config.toml
n_layer = 13
d_mlp = 320
vocab_size = 2048
norm_place = "pre"
positions = "rope"
qk_norm = true
attn_scale = 0.125
tie_embeddings = false
init_std_qkv = 0.047
final_lr_fraction = 0.0
dataset = "wikipedia_en"
Each number is 50 + 15 x the weight over its row's rms, rounded and kept within 0 to 99. Layers, rows and columns count from 0. The size before them is the row's rms in percent of the matrix's.

# layer 2 MLP up, 320x128, rms 0.269, rows 149-165, columns 0-63
092:39 65 19 53 44 45 62 73 58 36 51 60 30 47 60 33 47 37 51 72 48 47 62 63 48 61 62 81 36 96 32 67 41 65 53 49 71 34 33 40 48 50 48 52 50 62 34 33 40 51 31 64 64 52 37 14 57 57 49 47 65 67 93 72
100:24 45 33 53 57 32 18 86 48 73 24 55 59 42 34 61 59 52 47 42 65 21 52 51 48 63 45 72 72 45 39 34 59 53 36 20 61 43 50 56 30 39 81 54 51 30 35 48 69 50 47 62 79 29 46 67 51 52 35 46 51 52 55 63
090:55 40 63 32 54 55 47 46 45 54 34 48 54 41 46 32 69 58 34 31 59 55 42 44 36 45 39 42 34 82 38 66 64 59 39 25 65 80 51 40 45 32 52 40 36 43 47 69 58 49 47 52 62 74 55 47 71 66 51 45 50 49 45 32
107:40 41 56 56 65 53 51 24 78 45 32 60 22 62 53 38 56 52 67 36 59 51 43 38 47 47 22 60 72 58 49 90 28 55 49 54 45 53 41 61 53 75 47 69 39 23 69 75 62 42 46 62 56 72 28 76 56 52 72 42 51 72 69 41
104:59 33 54 55 49 27 64 63 44 36 56 24 46 66 53 31 36 60 24 60 42 82 60 59 58 53 75 52 78 53 29 59 46 30 50 40 45 41 09 53 78 60 66 57 48 60 44 58 75 59 42 38 47 48 57 54 43 88 68 52 39 53 53 51
102:44 65 48 58 64 53 47 28 61 35 56 41 50 25 63 39 47 22 38 54 12 45 83 53 43 40 72 56 71 29 59 42 73 46 64 50 51 64 37 24 43 73 60 41 41 52 49 83 33 40 68 50 66 72 57 43 53 47 55 38 21 69 22 62
099:60 29 35 49 52 38 42 45 59 60 49 50 38 62 57 25 69 41 73 41 49 61 24 59 62 74 43 56 42 50 65 47 60 31 70 16 35 58 49 50 42 37 54 64 53 50 41 44 68 25 33 47 29 36 68 57 50 51 48 49 40 63 63 54
094:61 68 45 66 37 48 41 31 40 57 73 78 63 44 34 28 47 74 30 34 51 26 69 61 53 70 65 46 58 47 63 50 72 47 44 49 52 35 53 62 60 62 73 35 44 44 37 48 38 53 34 76 84 63 60 62 32 29 50 62 28 49 26 48
104:68 37 46 48 64 30 57 72 53 41 58 23 48 45 49 54 61 41 47 71 49 70 51 52 39 68 80 69 60 42 32 45 55 47 57 68 61 42 23 54 51 60 58 51 33 54 56 62 33 40 51 46 45 83 38 56 54 73 54 47 81 55 58 49
108:54 64 29 37 43 59 69 72 68 45 59 53 68 34 25 73 35 60 39 58 51 56 65 48 50 64 36 45 48 69 38 57 38 61 41 40 44 15 43 79 42 42 40 34 56 37 57 13 76 48 33 44 50 91 47 45 56 31 64 68 55 39 42 36
098:43 53 55 68 16 68 41 57 46 61 71 43 87 78 46 88 36 58 36 29 41 57 34 91 51 44 65 66 56 55 47 36 59 61 76 50 40 35 42 76 79 79 23 53 64 74 39 51 63 66 60 49 69 53 57 49 72 31 37 46 56 37 49 60
100:56 38 32 46 25 50 66 63 54 44 32 39 68 40 41 68 62 64 68 26 52 24 29 67 72 65 48 62 54 32 33 39 72 35 55 59 80 44 68 16 62 68 36 56 48 55 48 70 50 35 62 63 43 63 31 58 46 36 73 56 56 38 56 67
096:69 66 70 61 48 74 45 80 44 71 55 32 61 58 37 49 62 56 76 74 62 77 60 67 56 73 31 65 52 39 26 56 46 71 62 46 23 51 55 61 47 41 44 50 66 44 50 51 18 32 56 60 47 43 68 51 34 70 64 61 59 99 54 52
095:36 46 42 37 64 63 54 55 47 56 29 44 23 48 41 28 24 58 62 53 56 54 54 54 53 51 64 65 29 59 40 42 56 44 52 49 19 44 44 25 30 31 64 71 39 95 33 43 37 28 50 48 57 45 35 69 48 39 40 80 60 50 55 88
105:56 39 63 81 36 46 44 64 45 46 71 37 35 24 52 25 33 51 61 56 60 45 71 45 40 66 50 41 42 61 56 60 66 59 48 26 57 24 37 63 49 43 34 40 37 41 57 40 52 47 66 70 52 23 45 30 48 59 16 49 73 54 49 39
103:30 53 55 40 49 37 38 47 58 27 75 47 61 10 54 45 45 64 32 66 25 49 66 59 70 69 48 58 45 64 35 57 49 61 44 35 62 38 48 45 65 56 15 17 29 49 56 35 69 45 41 14 93 47 49 50 55 35 46 60 60 43 77 70
106:60 68 71 55 58 42 63 38 46 43 67 60 57 26 64 24 31 53 27 27 71 45 44 78 27 62 43 20 43 47 55 57 60 25 78 79 52 32 68 42 41 46 02 35 44 18 53 55 52 64 36 36 65 53 57 48 70 65 30 66 67 80 36 40
# layer 2 MLP down (transposed), 320x128, rms 0.259, rows 149-165, columns 0-63
093:54 58 61 66 36 46 87 53 77 49 50 52 58 58 39 54 48 58 36 63 77 53 63 67 66 37 41 53 37 62 26 52 42 63 56 20 62 52 00 41 67 38 63 61 72 59 60 43 37 48 48 41 53 66 42 70 53 59 58 58 46 60 68 33
100:63 32 27 37 47 48 55 27 64 41 45 36 47 86 15 15 69 45 53 59 54 71 36 52 54 40 61 20 52 81 64 43 61 61 28 67 66 48 49 40 39 81 73 40 63 50 37 28 53 15 67 62 31 27 36 40 48 49 57 43 70 44 45 43
098:48 66 33 96 36 58 68 40 32 61 60 46 38 57 45 21 41 45 30 85 40 58 46 61 46 48 59 20 58 72 54 66 35 31 44 20 44 38 43 56 44 58 57 30 34 70 46 47 45 41 72 64 64 64 53 33 39 35 36 31 62 38 56 42
104:54 44 42 53 57 28 48 56 51 48 50 66 59 25 40 35 45 79 47 65 55 62 64 29 51 47 45 65 44 50 43 56 48 72 58 34 29 51 77 63 44 66 51 45 43 48 32 44 35 50 59 54 67 68 52 54 51 65 50 74 46 39 43 47
106:21 48 30 51 67 64 38 39 79 45 33 27 34 22 56 66 36 40 51 26 28 39 46 42 61 65 36 66 35 39 56 54 56 53 56 42 65 69 73 74 69 24 54 68 73 31 55 55 48 32 61 48 53 24 50 36 55 33 40 49 38 54 50 45
102:54 60 47 38 39 61 26 44 59 34 48 34 23 50 46 56 72 51 49 34 53 32 78 38 78 66 75 43 58 40 62 41 55 47 73 47 28 62 39 41 57 52 69 33 50 79 56 62 36 41 41 60 51 45 75 47 54 52 60 31 81 33 35 56
102:69 61 67 44 53 54 47 47 28 65 35 61 55 49 41 31 79 33 61 56 37 54 57 82 59 39 60 70 48 55 40 50 38 50 39 28 50 60 21 43 53 37 60 40 50 93 43 52 45 65 66 49 65 65 56 38 34 53 64 03 26 29 33 20
111:57 48 51 46 52 51 32 36 34 68 52 69 63 54 92 30 35 56 70 50 41 48 48 64 30 43 56 55 57 37 66 54 30 64 34 46 45 35 61 57 44 43 57 34 64 38 54 61 73 24 63 47 58 40 44 76 29 42 55 55 56 45 00 59
100:17 57 52 32 48 24 52 51 96 21 52 71 63 49 78 70 57 58 22 16 70 35 45 51 39 37 28 42 54 47 42 39 73 59 60 50 58 61 82 56 99 32 43 48 37 56 50 59 52 35 52 37 65 37 59 41 54 44 55 51 40 68 56 48
106:42 54 55 33 71 47 48 53 36 55 48 36 49 40 49 40 59 42 64 76 54 72 51 55 75 59 67 69 62 66 81 19 39 36 55 51 72 45 31 48 63 42 57 60 78 63 26 64 53 55 58 47 31 60 35 59 35 40 65 63 64 61 74 38
101:34 66 55 14 43 38 49 48 78 51 47 47 51 46 71 23 72 63 69 70 60 47 56 72 54 44 52 42 39 69 41 61 78 57 56 44 47 49 64 45 07 90 34 50 66 55 44 29 60 56 50 36 57 58 43 42 40 58 67 53 69 25 65 45
092:34 64 47 78 71 39 39 37 42 54 35 48 75 61 56 37 67 26 50 66 41 49 67 74 42 55 41 26 44 69 27 32 35 48 58 32 42 66 63 34 50 58 63 48 53 65 33 56 45 75 42 64 41 59 40 54 32 40 66 73 63 40 45 42
091:73 59 46 76 60 36 55 73 69 33 65 14 76 56 67 30 48 69 59 74 33 47 35 49 29 52 25 38 53 52 79 65 36 67 43 69 51 51 57 27 28 53 28 52 41 43 59 66 28 58 43 82 54 41 34 83 44 67 43 44 54 54 47 58
093:35 53 62 77 46 52 49 58 60 71 54 33 56 57 49 31 75 75 52 50 59 64 64 55 47 19 51 37 61 30 69 54 44 65 45 99 50 86 35 48 39 48 44 42 46 53 49 49 57 31 40 54 71 62 64 49 72 54 64 42 65 39 46 25
104:52 84 40 24 44 63 63 59 63 33 39 64 53 68 35 33 50 61 28 36 50 38 39 53 35 17 39 60 51 56 57 46 57 60 60 67 43 56 34 40 32 58 56 58 46 35 37 50 56 54 72 48 62 51 38 48 32 52 60 59 53 28 70 49
104:48 61 46 39 32 64 45 62 45 80 46 62 49 59 64 77 51 25 33 55 47 62 62 35 73 45 51 42 51 41 48 39 29 52 54 43 41 35 56 61 32 42 57 63 39 40 55 32 47 77 20 62 42 64 24 52 14 60 81 40 63 49 28 62
105:68 51 64 81 54 44 54 66 46 71 66 54 57 18 90 55 54 52 56 31 70 56 79 97 42 34 27 61 38 45 59 52 72 39 62 58 72 51 47 52 34 31 35 34 61 13 55 56 34 63 39 67 47 48 59 49 67 48 52 34 67 47 60 47
# layer 2 MLP gate, 320x128, rms 0.285, rows 150-166, columns 0-63
096:51 65 49 40 45 72 58 30 45 62 74 43 58 42 35 73 26 62 72 46 47 64 51 34 52 47 61 33 47 44 80 56 42 52 63 57 55 88 28 71 51 39 42 42 62 47 51 50 17 54 71 63 27 63 40 43 77 51 50 33 31 58 38 51
094:61 75 42 61 34 54 44 61 38 48 70 55 50 75 54 23 39 66 39 38 41 49 73 56 54 49 55 43 53 19 29 39 69 66 32 55 64 52 43 35 40 24 49 38 64 45 47 42 46 38 49 60 28 73 63 92 44 44 24 60 30 49 50 50
103:63 61 68 48 49 66 54 53 56 53 58 55 58 50 72 57 34 44 38 43 62 31 56 91 34 41 46 27 58 22 72 51 51 43 38 71 25 41 32 21 62 35 53 34 50 45 53 24 34 66 51 55 57 50 51 35 59 58 47 40 55 38 73 50
106:57 81 48 60 42 54 38 54 42 39 30 52 45 64 78 44 50 59 26 38 49 64 30 66 81 10 74 46 57 37 47 60 65 45 21 48 33 65 27 49 61 52 33 62 35 84 43 39 75 42 81 39 61 64 47 54 23 64 58 60 59 30 57 51
096:63 42 39 71 69 62 60 50 51 46 60 37 49 73 91 40 54 41 22 34 47 43 63 37 49 32 66 44 63 13 46 65 78 57 37 43 25 51 38 41 53 49 50 55 38 45 51 72 47 45 42 40 47 37 79 44 54 44 53 46 32 41 74 46
101:22 22 69 68 63 59 61 63 64 53 69 28 78 45 24 54 42 78 45 58 33 44 80 39 58 45 62 54 34 65 36 65 68 65 50 65 47 47 31 39 58 34 65 36 54 49 73 26 42 43 58 61 58 72 51 66 30 41 51 52 65 57 56 50
095:55 67 55 57 47 59 09 61 66 74 37 58 48 72 46 49 59 70 43 48 23 48 76 55 33 74 53 40 50 28 77 55 58 36 34 20 29 55 58 37 47 39 55 42 73 34 61 61 68 49 35 78 47 49 50 63 66 39 36 58 44 49 38 45
107:59 24 35 42 53 37 51 54 80 47 45 86 59 52 40 55 46 35 36 22 53 47 65 56 48 52 38 50 46 39 54 43 42 81 37 64 46 43 58 54 84 44 82 39 62 36 39 29 48 69 70 56 73 34 53 68 66 65 50 68 43 40 57 66
107:41 57 40 46 44 52 36 68 39 58 67 68 74 69 30 45 49 50 59 51 44 74 71 32 80 73 59 68 47 24 49 26 48 50 45 38 55 64 47 31 57 39 54 55 61 75 27 61 50 75 73 33 54 50 63 26 50 68 76 49 63 52 48 42
097:27 24 67 40 69 28 37 62 52 40 37 51 79 62 38 65 29 66 40 46 76 47 34 69 56 42 42 62 44 56 67 86 86 88 65 60 35 33 47 49 52 68 36 41 77 37 35 46 43 53 71 49 60 51 68 55 63 45 63 53 55 50 68 13
101:40 77 45 37 41 51 48 59 59 51 51 57 72 32 50 66 60 62 39 50 38 61 45 52 96 58 50 52 41 35 34 41 50 58 50 51 78 67 25 54 78 42 63 67 43 52 72 94 35 63 59 60 56 59 47 64 67 34 52 26 61 44 51 31
099:71 43 25 36 46 49 63 50 38 59 36 88 31 65 49 69 17 54 80 32 60 44 78 43 56 70 21 28 24 56 37 47 43 45 49 50 66 74 80 37 68 64 28 70 63 44 67 40 67 62 43 51 23 46 45 44 57 48 55 33 36 34 64 59
095:62 61 62 22 33 63 44 30 49 74 57 40 73 56 19 72 70 58 57 14 37 43 39 38 48 33 58 58 71 52 46 65 60 41 81 45 63 45 63 56 52 48 54 51 49 37 53 47 34 38 67 48 45 52 51 47 26 60 45 41 51 55 69 45
102:64 58 80 59 34 44 26 61 82 75 46 61 90 72 45 46 48 45 65 39 60 59 40 82 61 44 43 41 49 64 76 62 57 42 72 56 50 68 58 49 56 43 59 68 38 52 40 66 45 56 58 48 50 54 24 47 43 63 51 55 86 34 74 32
101:52 70 71 74 80 55 64 49 58 63 67 55 71 58 66 77 23 56 66 65 79 15 30 69 32 45 33 48 54 37 42 19 31 75 60 67 40 54 29 59 40 40 64 43 42 47 28 62 51 56 43 53 35 59 53 56 36 43 58 56 39 31 45 62
110:43 58 56 78 70 39 57 34 60 50 78 57 75 25 44 67 29 27 55 25 69 39 39 65 52 27 38 51 65 57 49 53 53 57 50 70 79 68 82 51 31 56 44 43 51 52 50 30 74 67 37 21 60 39 58 57 44 56 45 30 38 60 60 54
100:63 62 62 37 25 53 36 50 59 49 72 45 37 59 44 46 43 54 33 50 51 47 45 59 61 39 68 38 35 35 82 63 53 48 35 41 20 46 43 36 71 34 40 34 48 22 57 67 43 54 59 37 54 32 47 36 48 32 61 26 55 50 61 33